config = dict(
    num_key_value_heads=6,
    head_dim=32,
    tie_word_embeddings=True,
    init_std_up=0.0241,
    optimizer='adamw',
    beta1=0.9,
    beta2=0.98,
    final_lr_fraction=0.0,
    max_steps=9021,
)
Each number is 128 + 32 x the weight over its row's rms, rounded and kept within 0 to 255. Layers, rows and columns count from 0. Numbers have three digits each. The size before them is the row's rms in percent of the matrix's.

# up: layer 5 MLP up, 768x192, rms 0.109, rows 390-489, columns 64-127
# down: layer 5 MLP down (transposed), 768x192, rms 0.104, rows 390-489, columns 64-127
up390 105:167104113117153136089126112109103119163113075176106123095103093180172113141151171084132120086144148187094168167139102153179138152192112056099113094165108119125085137131066207085119154120146129
down390 102:129092161137126231101138116129073102119125129142123117090133145102092115110155218161191055162093083116096148173116140214151100145126095180170111114114089083104113119119115132146087150181108167
up391 091:107109157102193095149099165140174177117109084102073152170154162118127107153170159078054102106179122151140210138131068126095108157155084091128177112120141117086121101125171173046153127129156112
down391 101:127117176126137127170038153159162122108117141136144134153119160119120123141192166100107161153106049210122106110161142086079081130141086144143121109134119121105124155135148080147124135126098102
up392 115:129111182115105156154160161193053113115190119172169098166085159115105156112146132151108136119101149148152170141147112186157145112153120122101132113135130136121120102066082163093143164121150148
down392 117:158090107084117099124127094117154097168126126130145116152151066073126114150122132130130173190114100221152168125108117105175083150114083096152128139085080139104097110183193106088099127115154106
up393 083:087147149149138155094119134102147160099096161119100111173168165117152107129105168132119190110156131092134095157163124043152096101152106136108106180114156132076081072163103112132118137089149107
down393 081:114101137136153149111112104120103120109109168115146069109077114142143162115095060090063063134121166092039078126159079144116080106145205094102122156170120113101209194111137085112140143113141100
up394 133:190092158109135160153149137126133171129200131058107148183115092091158119154176148123088088078134070146116135127089121151123138169133160091085143117121144073167108120105112101148159185191229085
down394 132:182070138108150158149120130114111205169157152048141144174158127103134135141089107106129133114178082116106231132103123101161153200088088083152144056121157180124138098087084108141125184180176141
up395 112:141175167152129126104056152132151157115182161109152110091142128178133118088133153015125086121101145090120120160088137139103128093111173115115105056174146118030197137144141048142101114154092099
down395 097:093128106141181148120138152083180158172099091160118120195094150117198145124111098116082118158142130111182071079089166125112166094136137147206101097140083089164107051147137161069113178130092121
up396 096:124161130093098092157091133083146134121097124107142118153127155106148098147117138093137125065161101131106206121140059223146157142156083075143146140170103087051112123157139105105130095155118097
down396 124:097155158128075121094096118140175128119152125146136106105105137163134109080097096109124108176156084129199175137140210128113125161108074191128138127095123182071140149109131129158059120138137118
up397 105:116173140161197137127118134157141086098137111081129122147112081150109063101151106080076130128174140090161157120155086129156171040151137121095149123118166138126114118112126158079125107223142071
down397 105:124116115133079187105091151084109147111141123107140136101090095152133122129066121145109063134162123127110090152210134165089137217096122079098134174148131150156158185114155162118167153099082172
up398 101:121169169109141078084108145152133154120151140164118087134065106170073104109105134139137138127190149112151120110071132151155159056154165133142098116134138109114100149101140185135154162103180140
down398 099:134084167081149082144129100117136171129185161179180089145105141116159151099086104148103174092184098179116110124134164108100150117159107130158101118095127216155123076137170177130164109167146152
up399 096:075144112112129090143099146124175127110136083104071133164169186129118132143139152087132113154145133114137189188186096130074185102165134074097164116103145105076154107106151144100151104185156078
down399 102:103158149111099148134112165151137139129164119095128119130081141107104139120144140122145182138181104143142165106131176090074187163143101169067126079094141108110110164139148184078160180161062071
up400 097:128143142156140133114149137100146112107121080124129129128114131083110102146143182129139128089146101170094135129085067169100168162136078118123195132169109092036131150126147107093138145144086093
down400 107:109140154122118104074125128141155131083158098104129115137095105127112118135153183100140117135182113125130098116164167133086104116113098110128124100149126170085152207107087148130022100167110063
up401 120:108111116147141137100135128126199159139150169154035129066131047120131137134163167147172094086127146159128154208200112114185144105153134099100144171076097116110123178089155117148165121111093106
down401 131:147113127081112126119087167023168138153099184152129132097139159148152080104199204126143095104090157084127159149061154137159115157148158112120119102151116112104134139146136113123144123112087102
up402 106:142122127116084146121103123101101121165120137110098128161119115163120136110121179144172200134136092179094171140091119158086172120149147104039125159125131145121125132113101109186136112131059095
down402 105:163081113160147173124127168055118098108151138069205098122123122164121140093146098141110142147206120120153132075075093096194096155114113133181142083079127151122116111126065130113106107134166175
up403 020:124155140183119115136100086148122128111200110157134092122095148108161082159117175059089129162172096126123111112133122197079119107144073121087110156148123100144147129175083088091066124089159036
down403 009:068116100105125164139204082125108127138108132167162098161149154147130085136205090158204123119087086144105136126137114078139162123078159122155129154127089130097113144068210135120105144163060200
up404 110:144173122128155103144113110139185086174163057111131093181135068131109160126097115123116162143168167103077207134137083141136098051152101116127161146168107105132079137118139133145135132112114100
down404 106:146160183131105112129122146139148108106197116145177085168115138161144136142190067120113129110122117111160123103150100181107077079126092133086091166119052130186173133133121130189129127113144158
up405 112:081164126116179037135177123110160150136100100151086126140127052103080166116130127119106110134156101088149167124166109172131128118103120073083161169125141107147136145110165128121103127135066083
down405 119:143170143117097157104072096117139185100075106081192152163154161154114126121146092080111189153221168140122142122075150145075107141150104172147136091114153150127071073141162163114109136173106141
up406 098:121155123121115105125145174150104162138100114167108122125141104136073097150128128191147146095154155128144135117199126183116165127148157112123157082154151047070131155112114144163119138157095105
down406 100:168116205137066176150058108177127154159109170111132090129150136148132084116103112103157138148137073106120087143140174087133165147056118131161092146169091209203112102121122188062177114124089140
up407 109:164129128154124102172144121129104079132102111067137141115163143105106134141111134089039108098175118122114195144143138114140118115158122118111143090152175087134115114101142146112149179113132130
down407 100:091116087105116124110123146078114215161092110156126095181171142114136124102075133096114166175120116147199113131129074102119173085153121148138154155092065152105107091136136137114125115101176123
up408 101:126178102119175048156180127120178094166077096149086100140123107131125152106151128105135122104191124190088131173080094157139063128151141057085126105109142114176101144114183181162172184116113089
down408 113:222158134160113128115136150087068102104116196058107146133109093116139107174096115100044160188111116109195124164152131092121172073139136197092162105141168121110120122096095098097066054150137109
up409 113:067076092144133077147080222082180172144108202193107111070072105122121095129107141079125140074139180124108115161183112118127144133139160109099097155142049086117107139114147135135154109154141147
down409 109:154137064113128144116085142126174091104154116080123175113055102154089098108149092183105103112025170157158087146172177163137139140152175091090175109095161061093152128203130161147162107087120144
up410 109:184157128120136176130056116158126149118164102096137137122101122071104132081138150077111122137121129093161122138220111155079161078160171117166096087153128085117128121097129095073106167160123139
down410 106:167135145094128063120119131125139071115125169169133092087133119093117167144100162146041124098092182155107136122073128154157063164173121067158095093102124157145127148128107146099164120159081095
up411 107:124165120143096110126103146111134175149120110121159133129145143135101124191101148126161090114104135106101132225106077127140114062130126087112101156126073110131096154060183122126124145102099089
down411 104:111161144174158139113168174168110112114119120106123176092108139148133134124083115183134121123128155131158078169142096130062144119149164089140092099168162107108179119063200097106161146099140088
up412 123:148114119074125149137073127142226106153098148124121114095124137117164154144101161063077117100185098111127206155120126093117163106181104111102122099112130137176157126152130146112135170094129170
down412 116:104187118154143171138116144113171088122095175104174144137094146124200124086074132094147133079177155152078114122094103114110122093135103178144170083101094167094119156145111138112112097137124104
up413 077:140092147126159158104026121145104143117139137131105173142115099139118119142167182124167093151140063164114120124103096096130123141177072123185148071120120110146091160156141158092132156100098086
down413 064:144158119141109133082104134092156131150085147123083091147102162128122148089139073111120128096108090135151123130094211099107109148073112254127116139148146086100144152090106106083116084147181074
up414 106:123143152115157108113152158137144131090224135151120101143093128153105102125118155086108155100077154148105063108116117137142136165077144101121131151102144071096130179130080145145160095174159152
down414 110:151115095150110165109090130185109169090109156078140058142169120128094139172133147168124140110192099086115226138099136114113152131093124150156161107190155143143174136114182094079130184094101142
up415 097:156112111087146101117152094146135160142138086179037110133167112175050145164162129093091145151123107155186157158168120150160131090152121107101117099168124142125175092145152127078089105126082119
down415 101:153170120131176111093116086133149157119113101148114164117103135088157134120070091092105132100148112118179132147130154137111161165102067127093119170106141123143175123108069159190147166089071091
up416 108:144146131108098092158078132106149104108125125169171107171164173127079168136112118118118141074185142099144160157140119096209203051126145140151102110135158116085156133132045112180146156137136078
down416 102:196113117106106120127163160168184079122113119073151215166114158107146093130053078102180105092187114148119059132205130107149099131138151089081073094122137203168082115163118109118126084097116159
up417 089:111152091166139102081163148119187157143151091155047149111194076136118135087167125120083204063168125121136170160166094128129119125102156106113124182083120101103069106121156105139158095110147089
down417 090:121141114158060151108130068162117136151103131097121097085137111083072140215111095152152054179157109174137056146125143172120164108074037118139121138118145125109144114137139193124087172176130134
up418 108:121134099155145158109106140124100097178101103159136127169148140149116132135125118117058162100169102102189231146123086111127162047126058117092150136163159134095127148121141160146144110114108153
down418 110:146100143120096095095163156149063098117150132160156105158105151175170104194072119088135079132111114116179078129115175122147104145087100104148135082174115099160163097142139157190155134147121075
up419 106:128120152144111096135121160117131090197156105160198168149145127139147129198141165115104169076124141128043100171133113135099145113089070098120110118120100127152072130109144151163168077115141138
down419 104:161141139142057119135154170168117158098099125097123099089106101094145139096116128148149071127178132093145108135131073155156151155141126127091099128166122182138183127124132189132128127079154092
up420 079:112093110116156152129143154136192189128130138119089087131097170113087094125164162122103084182108125086156115071168121156136157135196088108089191123099165163076153106163121181145121137174134154
down420 087:149101114085132119095100152136114122134107087160133149042139114184077159206058139123144131077122182103111154169123110120167137081093141183128087150092102096159136141132137113135168126065110145
up421 097:113141105118114114131135122104135145121122132141059145110158140174067106141148119117127099082121146187115147197209101135180163122120142099083087128146111133141146151063102138122162113161201128
down421 102:122086131134133197139140132129125109146143163150143109142075108113130140129132134167103124129090090164152133104129128141122095137152096134183110077127148150100105133154097117146108141148101199
up422 089:158121136086124114137123137160172113133101136148112148157162086147134095173176191118108081116132040134130126195150100096093109105127086111152142123113174141095095160128108142074127155165102062
down422 090:066079170118074133116135150146121150091130115159142094173187179138131178098174154125128150122141115153126132112192102060106129122104114082134152120124132130110143115116121155130149129094068112
up423 080:147164160124102101167084108152059073119093130090140142122139119135173110092155105103117149120170142127120161151178085088141142111112150110167097132141108091160131142073119137053086135145129132
down423 086:119143166120141119136135100129182158108170167131131133135142112141148113184101146198128086128085155117112097110091063171142148137101139169127142119168134096130167097137101100160103123132141142
up424 100:158191109131143089125173123101193109138165090159090136152122099072101129122137118103106138045135116118128161234160102149123168086125129103048146159124074052132108085116179104105127117118156118
down424 090:093138128171136159127096097138131096116138117105160103086149106142166177137085109183147073150145174109113145098156127151105189071124108120073158155124023134108028097125149115148115158083132119
up425 106:143137128155108144152089194174074099101137093144136106163107130081138150105095165088155147103131112083102186147201128163116154077127140132028138154104110072111109084107119146061099192154053160
down425 101:134151153206115157157116111211063155130129182087159125110187144120148139141093094144076134103147113059171111055132078121153135149124118167161187077094124103155086095095164128090112158180120142
up426 104:084112127145194096193110129197168091138074120142167106156121091171097061144137132141173112164162149171098208098122090151116186100148116095106125123133121111124110142119149134130102108165150153
down426 105:165115192120046103121119094151156171136110109135161136146130118148156128121102118120048123096047106168099138130132130122107168098075162110049155128158111161134143178145091116159107177125154083
up427 084:142131065168134144109103168083117183123129168065058123136132170095157129124117139107107100126147094108105153169140132117158056113148175105109138190143104084089176108101184148121090120137136096
down427 093:143144161156194080143160086151143038124119101163145185148145096134093115173144153126123149179112162071106069142083150140098188114081162088135160055153129118134159115204104127122159105119094107
up428 103:142125124159157101074088110158116096064177125138134144036106101112093139113146149146140150125133145205170134124193122161109115153125080085110128087148138118132147114135139104066092149156136059
down428 103:117091127111107114110158145143159116150141147165092129143159080129177132092092178088071100091094121132085168102108149097150106155150127080140138122144127095119134086163136119133162145096108139
up429 076:116166170100179070105116138144156093127157134189106127088093134109074119133189174123127147168140113159155107166079128127136099107164134135114156064141151134127058185144131158093140154117067122
down429 073:139074129084134131131179158149100139125160140119139131084094174164067118177113076116130167120150179170152064209134147146169125162122172189129077090111128105072162189141072084160134150103097088
up430 085:089115142135147078167083127140128158116158111109128126136133123137127110110143145074165119167155102200127181157089094130134112077146117100171137084166128138074064181135159131111120124146178133
down430 096:081116141118106100173119195159147117141126135147098093173100130128107151113208135122113186136129077210140157121112178099043104130140088116104146158132110127103078162132154123071127149172126099
up431 116:106126108164161104128181141136112113144093058065141115197116172172105078115140176065117180116190141123132150134145102124099190148170127109033133176129154135106094135097083137040117128102152127
down431 112:125120157130137142129168083156083150107090155091153078122140138093148145120156169045139129086162075176153097135111125080222177110186109129096134159151156166119120122169178145079121174076114158
up432 094:160121092099165156076113125148117123111145118102095176129119065120168158119156131142020073084078104175130108138084136146102134171138154087118187103174151136163129143094154149124147142113174093
down432 087:097095114116211127097141055127115132092103117117161182141194120155101174099131131095118153159188155115145126150081160086086103142117129078108145137107148168103140101153117088130144121091152197
up433 115:141108183159124150072127205179102143118137141112076124078086110101101131122161142111146112125106092098122166190132126186088123171209091101069134165184105076074150167112092079110104117124073121
down433 122:159156093163115120113139108109195163128105165138139147116108126098100100152122104119108121153126113151156187114068107153101186113124158123106144093158092135158143081166152184127134147134124083
up434 122:184160139087143132114102094189103160126090162178091106110103152186139152130127139110103146106164126151169145109079108157087118093105129095085083098222109167147097127080108113118164209151094058
down434 117:145122103141156179113135067152186100161106197086113154115123092153119146080142165087132079133091127138153097136135114118107168110171136105128047230173085129126133062149101136147078151063123093
up435 089:115146129089145132214114134167136140150191105085138160116139186071128102120113144091149110108125127177145197128163080116090179120190139101129096144143132126106066089126110109069151177166174171
down435 079:140116124082110150149137109154142155167222141098129098102098153099101114123122149187161192144072092164115061148119141084091160125169156117134130140092140097121110182138087128115122138134200119
up436 108:143120164099093112161132167139077110107100128076170107158138187151071120127144158129163126118104120129140178160133116110178140072145133136094154167087167157104146087119111135076124125134221105
down436 104:110129117143111162131082165099184092132085089095105170159073119130103029090190090093136214175121141103105101055118092150104149127141159159133136156078166078128133093145184101163165129109082135
up437 097:154174121135141065153128165155104125111154122103143091100080111059101085136166177127151119118106093170100125130153136077080129148175146129162215156132147085141159131112150103145128191221096091
down437 089:084170116074166154121093116109091127120109179169096122092133139176141134198091116104159100159139181096190143244161103158134121114098126174133090168119154116115099137131070116176158134146127204
up438 093:106216131104091085100150047128154116154142119157128159120184132129120080199138162130116141104205104163142083106163120053135128133106093111162131104106122117142115153170107126157115155100183042
down438 084:130147143112127151130153110156079084126089136160120108158149125094138135144089123160140159133077142156138110154086129128127149100056070118166091129115064102122193164114130145165092084144122143
up439 107:125171108147108151091101137167142143058208101080134101134126149104098138129159111133130101156171125147076166152148109138116145102188141099172083081145111141104158125167177122134140173084148129
down439 103:095142149136178094129141154160120125139180129153111115108064127147069149166119122058175132143120138089122118164160155163112182131151123140190099020101169087094137143154110156100174125095141137
up440 115:165120178098096143148086122127081154110130155145118097161073173184119120110152135105069101055084159093142113113078091168119134088133133134148152089136155139079121187144081189129101107174127158
down440 110:116158094159086170156085119182103176121043112177095096104163126143074131115103113132149090116157151116192156046072102098110117076165074183150126127116115172105112156122120126130101111136126166
up441 120:106154148169196137135122150182109199148182150143082164171133159123138122110152122129086134062167035076128163145187088165092155137099118119057183128130123104096162146098148119099075138114092135
down441 108:153131096137143132103156128193142170129121135115147197190171118153124132120104095088109128143115099111185129144149065112133107190099106213099125162153114042111186052129085091188107120125076172
up442 099:118142175134147118157091130119158172108097174156098070177140104099102118126178156096091090089120122112147125124127095154134127117113092116098094125105162069065123167120109089118112162151160156
down442 107:134128139080088156167135146146170138110107086150140104166124161134091123152136094114081148112111102154137135136074160133120193159110132163113116105134118088043102108063114147096106130132126080
up443 106:136129118057166137132139134136130131134134077157088129138141151122122122192219144170092100085113071127145135122107130134094159171117104115172170142132137104187071128160122183090128164117088092
down443 105:097084111157162111153120159148165141084139121165101087067149104127149195146177104146192150126087124112152143112114135110121152172084144184205160088114131132100215133171198115169132160114100106
up444 076:146175091127123089156106148101153120144079090100174159098171162167126075142071144094109149124149127076142156096158139082147171070137115152109072122108126105113116064198161154140121114124175099
down444 068:076113118111132131136118131118111143113133114121102119203172182113176103084112121127073103149126162189109186085176086170105127094186138089118177157156119127138148081101136138068130090140164116
up445 113:115142179121086138079160178140118131102172106100151107135098109113086146145141179119158134166136113135148128148097129119139124060201141127126128121122094142127113089103135179111132210156162167
down445 096:180161156134114147161073144079078148163164115077084127154147137178132114090148184137089150161133107115154119076115160135112183178166087163126153180095151120131138128111117048107155148111060172
up446 110:104160072073103061109113132166123124198173049089097109143139105090132127139149142114117147191119120119121132123114120107131132062203134111101167129197115148135133133130187160145095116092093088
down446 104:140109157126109119129141063126162144073159121092163119207093137120174155093140126112160079167164163081113063100134075157134125060112150102104115187120089104170124144153087114125124123064175107
up447 101:119186135090120113116106133147154143116099144137163118178154114144129171146127144085137083112091148157095146194131078116140124106112122107122109111172135097162062180093147121080121133099145176
down447 097:134115150117090159104107127090079110124145103127146177108110209082152115138125195116116095114125138140177120128138147138101110156114065088169151141114109143129156120109101115152150168090158108
up448 109:139183195102098073128162177165140092144156105188128183102054078127116124120173131136130120063148138163065114127169101183084121145148123102080150178079100045127078132134153151150151133135159143
down448 103:129182142116078127127110120105170184142089191164096143084093071139074071126143114122113063041175095181097119173160113120116108149150105197114153171139155137171122130141122111138149077096113134
up449 097:161135112075141099103116101148149149128149114120126178128088111131147051169138162114131146142109125156094177168134061110133164134109117104126111081196143109122122144162142160108103112123149134
down449 108:066089081162123092147116160149131126156217128097157066177123069123109153097091115129139112098090134196090167132067087110144195123113170096086195122134161094081128176127124106119141167138115098
up450 093:111118143123114112180128107172108176160137122061128082095136136125147175175094148079135103141147094137144102132169127118103069087160135105090133155142139119174217173099202161084109106121137120
down450 094:139145129171149154098144114117176049103073083200153146169169109139199137144137166118134126132130168189166127127095139088120138175133083106112121098133133116096184183173143094166149146132169144
up451 100:143162110156179139131124145143079098073118083108151117155077173083122130142093107152149139098107110160088149146114125179147191150147151129178149130166127107111097104124050104134131089180168097
down451 098:164097108121101118116097140113159130188099152149103151111182133146117142094094132175124131139159137132171130127152080154103142121141141071123148107108135131102113142074171166136157123105127107
up452 087:119088088138137112105147124111131195093183124129064139114128087099127116157149168151172067131095075097137131148138152158127124128184111104166167111165123135049110125120110135149118106106150117
down452 098:156127119125090103136179171143112143150086078103146120123119120103143183210127103132174130096170124087105109154168130159166161144101075076126064129150126074131085153137147183131112244103104118
up453 091:134097125154188095161126114177179149134142170198097139118107056146098113111180156105087076180140071142181141127151123153106111208140132118106076117135155145189137125091157113110079158121108099
down453 086:136090167156153171099123130137135139118108107130186179113115174121111143108070113147128156126113160189123125168096114139010093122123134097103137119102144093106139163171152144122144079121106154
up454 080:113126098045147109122101151109163121126124050130107131169142150080096117202138189111110077092195099122102126135091094125119114106128118120125123122129133153140105130125115151142069202126137076
down454 084:142199162105152109096146107110125105085119137167134120080176110094110115144074146112168099105142114117087074183144198235180144131138113249125099144135094118102144124084111140148086117143144104
up455 090:154117188153090152107114112133142114126130115166174133126108099171074131099107124146125074099133128107051097187169100137141067081138088093140129001124163144113155177144181128117115097163141086
down455 087:188153127075138119164134170128115106130142084125120167120159132100155100163169177160132126137142139114188176128134124119179102137135156151129113113109095113121050119181158119134121114143110175
up456 105:113135131131098121075149180112158149110090152093137072113114082132076164114122152106160127103131140119067158174111126100124142114101124098090081172134001125084138183124107084153107118136159091
down456 103:183122108133089121171088085141137102172185154159115151147152105061120105173153126160111051094126194163108106077159125098083178128119113199165167128140154097194131129091110174141140141150143170
up457 113:092099106090131135124134158172115164123111173080174111125099070107139143099176152140109121124113110147107150152093126085175157171121143115167120118127136165132164159115069091146084123169210114
down457 106:104093120115108119134139119095123107156157142153091138124051070087111103108172128153139087107154187096146151127161115111136104080123075127144159117091109130168102109131095115134145104128151123
up458 122:122126095136184125101083169139135132128153103082097129129130081071027106121120144072148183139149140081137162203183114143141135104142153117141120165171077099118069160116166107121108169153160146
down458 110:085101114148171121128089116071113140128156119100117168110161129117042176162140119108078170128141164098170150120115141118147156150094186120127125199160126069114144158167152094159135167133139132
up459 102:166118128123145141107113119094137103196129136126091126101088130203103172123081142112091125135177164124096172187063117111129139079137156116150139056158199143178124158119115181124148106095147148
down459 095:129078093112118168136126112156105154129155125126132152180086084108138118142179096125158168094116147182148128096125111119109066165133108099165093125094108135103177172111117060063148132094098153
up460 111:107192194145159143180108134108173147055138138117117134115135188119123100138128125100153110137110162210127147131173110153147198115112161117155141162109126084125124127164100113094130097128157167
down460 109:114132128088130128134136095125172151028108134171139163150164108160136162125136097158174195119189121094103139111094092156108102177144152126120147115116141038103192085126119092156142121158114120
up461 103:092088136133142093127119179156088121145184100119076137101091122076164060191190166114143161132163133188090153192179092152118096128157107106117112140148105104139083132053181130131156159148134154
down461 089:149152085090079113135113096125101144106092130220112115174090162135089103117175106110090068113140113138139179084125116114101157120099118101105192144117159143113191129124094116136068092089077208
up462 092:181149120084142150083146123162140189136177090095108134087129092100137071139126193112138091148148136141145148181126009155133165120160124082146154094181159124076112101123101095085114142136143130
down462 086:108103114133128126157098119139160139096124126107115101163154133174115206127162085080077201111116163150171114056137062065107110114093139038104145101114160155129129134143176150183131121081101075
up463 122:114117159145165127111077146132133092150100077204095133146125153109144116118139122155073174098170166109115187121174094141104156067156144108111185076185146136078134165141084161091125164148148138
down463 120:104140193067159172121146179077041058146183127197145160143083146112129149125118128134136121130114136076125099164131095127128105070060155110110166156177128180162158140092114100171145093108121146
up464 115:104133118088124107056133145102164073137115132147044169151203122069160105144105128094117137121238100093099160096123069143064143128101129096144159123133147164092100135096182134103144124092110133
down464 111:158093126132122118094107142096135116134144165135081123147144102136159150236113108089082059164137129123028136165140170181151140164113104118120065113049115152131141120131141147154143146166117142
up465 106:128119116108167053093098195137159127128115108130040129107101113191083131130147177063164041127140191136152084135146116143166136109179148118134155114137119144125103113148156139083092146118177147
down465 091:151123099078105139130149152112172142082124127152174185144124154148132121119131088157170127088096183069104180069158124110124122151080159159125171118122143120127171111116191121138123109184105113
up466 104:085153114085084091129122168109139121183125189150125120156130084044142116147135142138162124078142152165174098166105105176085164126134119092159098134132185121116085130137132154119145146197104104
down466 103:118100134133150136126105146121131117144084127102079095141149144141139140109128144124086124078205135106105141141145118121169121122104115129130117159123151134131113156165156103111163141110152154
up467 100:146090097142157111162149148150126197131132143098120072145128161170119133161145129143172095186076098200135115092157116189199145152142138116088166116127161145123162122151143175076065096122147089
down467 107:142162146090108094127166165092129100164124144135134128184101151118112156144112098108117143070155172138122103177168167133085118171171151134182099120080112123087066152101118108179156196130103097
up468 099:107123111102110109166141192088161070136104076155160152107102180099129114152118187109122101116152076144104194171152086155116151175150096132111160146187133121159118193128133166070139134209113037
down468 096:083090162136074112066069134111185173049123108127098121106108092167063132151108117162130164133136154138182113120116169101137090140119111085118121122151072165121152146108152169098062123089112063
up469 081:069134064085109125165112083153142174134167123083056107128158144120179143166145134136101134136142089138164111131123134085134127133156163142160127133145075151154070214142083128105074118124144086
down469 074:150145146119120161138099126163109143101151120142157077076112165134082162175069148125103145101129138078153052152145108108188174136150193124158100119144137114091196128075124040099143149062095124
up470 081:116128143132106062159158199162081105131165090159096136104097109128090118174187185172152128124147064129171127129106133123081126178157133117123167098150129105138034172141124150164142155096045137
down470 096:120125154149102165134139141100134158117082130112157113127135135149109126155087115116106123156140195113102128204124151137065133104106150114118056117175118123135187144105112096158071143082088096
up471 096:136124094143129100127130113090140133157067104079079123045121182128094099162124180132167154121103100124098115188121141098045118192128107126147141100136053150101052163190222106141117124115114137
down471 095:134116119120154104103095146164110081071173125131127119219123070145133145104153094142120162139068169159158140070174130073155155115139214171126075117099134144141107124154080123110131172084111086
up472 094:137155101124103120114118129099146109100152113128122187121147113109104104150146157091125136129169058204156163145136057143087195177087091087166210103164140124092096175140173148075126123122138088
down472 110:060126142130115130135123128159170148079207105116132165146122117154076115101118136072103129110109130120166148154141144068095191124105155130129175081168088117104150150086110153138041148117110094
up473 085:149145147123212117116140146178135071098118112185072184161134097092176131128208161110131089151081140175156125117065090162027135186115055138136171157138107138184101153160189113088132187143085151
down473 074:155117140127149127135149100123179130120109115145145125141108125133094080140140142138193098113143162110117157092140140140087167163104120204112067118044177132162095155144185164124142165156084143
up474 089:088095207110164156132070142167163199137157120085113116169078115129103073183158182054091089156113140145157098141146106122116102097209086108143190106159123159062108164130126123091138149170160129
down474 098:154128165118156164141075182180126109095177116086144098157119119118084137097189116074103140161158028165149116068122125091027110122143140120133174088130129132128123146150153104107114123124091165
up475 086:206164120088102061129131114138130141173141105092083118143139147137137115160180169116123126136142071200079164157093097157123102098153144079116128147124142114134086147099172166114115134122122089
down475 090:093123098150146111136063167114133095087101126105127137172122172129111178076193131107094146156150062192135181094116150062040115099145107125136096105111172171103104127148145144111166103152112117
up476 095:146109135126141188112092177182130056122121156129113081072105125113137167121139111112137160118176105141105112114166102125080090186097117090129114171134093124096113124098152199110081117152126180
down476 102:105130152043073112131147123113178107142180110155127130085108117151130070115143100149126046147122158152117165088089155151138142166120139186138142079155135110113146141178149078134110149148186056
up477 112:106113123133135175106102209096130135110093125196140093170047134110106125111082213140151098102131079094108090152080112174130159146145125136108183134177103089153158125107089177095156146206104094
down477 100:132129129147165128062104157146119142216122127144152108108137119135116115176180174155111119129085183172084140105147100174080167189175160158104138102073123122141153140140124160164163108129151145
up478 091:132101150081120149112125129147166110136095167161108138172156081141120140144143147113126122089175102132139125152079094170061144080133116107142106100122161125100156128097085151156133149076120145
down478 086:197136135089135141139106144058120144124134160144164166168191139171135149087093085131092105103135140081182070098148131064081098121165209070130171113088122067124148106099113091137137145111125147
up479 104:106165127113199124123130134164168117116085132086108119067074085104076124124166158107111100179168138104135071126096107189115134176162097106100116118200149122091089182137202108131119200153092139
down479 071:141101101148118138110112165096078126133147117095141106124059095177107213159060156107138108104121118140164124096085107108119169098113151081102113096158100093156161110113173111096147145113057106
up480 105:112135163122165118156157148209180111196140113145119101095153085149115124135158147142094120125129135112134177105128106138162142103137120121144094157079159120142056114113179200070115142168224127
down480 097:114124135180115152149103140061109126070145176062114125094140180162102111077063109125142131099138157199117137134116162128134101110158092141145156175160096122120133068157151127090077141124088111
up481 094:124106131103087112118149143132134139144076086166120121132151135135104087162233153141112108091117075102116101202132131103121158175108134109113193110119153130119111110143134123102147139156157091
down481 093:035105183090164120157139111158135148148175156030152115110061141103114115134120072111100159125100145156147081125154142076148161080083153182162102143068146142066080105137082130168120112158152127
up482 110:137136125156168101201071075134181116040107110122074203071175128130120160163149118168112122103103075193174135100099132119126163121137158117167116085137103074144149140171109156130112113113145127
down482 097:121120089112116160111105100160181136192130137124215082123155124145212172157141120096138121144064123117105133136105129114132170099140114121141129107160131208151165121188141123117169110135132091
up483 103:151130128117160145151100183162127089112125103042170126168125119105143112164158171118145121095149127116123108087103134099137161121159149108147158130171163111084117170072059145149116164141171094
down483 104:152130089122118126148138173145194142102111109106123101128109154167116098144132124176136089096101134134170060111141161111122154121130142114177108141135136088109154123115158132134165132165109078
up484 095:157093153139138128156109203182081117146188129102119147144145153098167161080093135103078123124105151148139182128169097113149122060180147128154107108142143080064142093129118124131154121121193122
down484 090:108145154046146090105165040092087167148129108159169114097127198162157092104151168176118165135084158138158079147110075110138081119146190142153164161148159089142134137111081125039151152102122155
up485 109:146076090057177116169109076143200178171143090129141127119158159104151063181160141074080055145143083187112124130141082155181185082117086114074135145099173152142123117137144127099127105130143163
down485 109:092113109100144170147173107137104093104120148107101136146054145154073129103132107164166159113086146147126099108160125142093139121115163156179112153145120084134123139143061167183106156154147168
up486 103:164099169073080096080088135149140102211153205175165092056187105089148154148146140133095121113130120135064128135094116137106107144127151125205084112161127122140113175126184115174157100133093109
down486 090:157132149149116150140100168098142106141119146058127122104101118106041150049090126069105203184135144139079102106140110147127140113185091121177122116127151175173112083194121156120117097111131138
up487 095:091111177103141119138120161174106170141204165113161082109128147111159134138127169124125096165144079106099132096149100134184069152140139079113133183130064141119135206105125123136108117127124141
down487 105:140151058150122166110120104115157070094044169106113167161148120138126110106114097162122095099111093144128123189120115099104137111100128084126104060074131110109142117141201135095125152093133166
up488 111:185105132120199079138118108123153087193112158170137139176133140093114108154127145090108094129125148099141110135102104122119195072162073124087099188108162151128105155107098133097125182132180121
down488 102:160097149138158130122148151122150153160067167114162116139084187075125170140112122212124110110105102201134114116110143102134214135129142166117074143137158110111115124131144151147141153171125168
up489 094:164100139090087105110134169071197133131133119183135164098146131095175130123107149091087162044150051163112194158085123157089148122093117130134137095144130069182105129158095122144114075126140121
down489 093:147145092115145115140208141181092114170175114079164136141061109098127120131201131132167151170120156157100148108093163069096148119133165133075051154073120108175131125173196180144157117145089094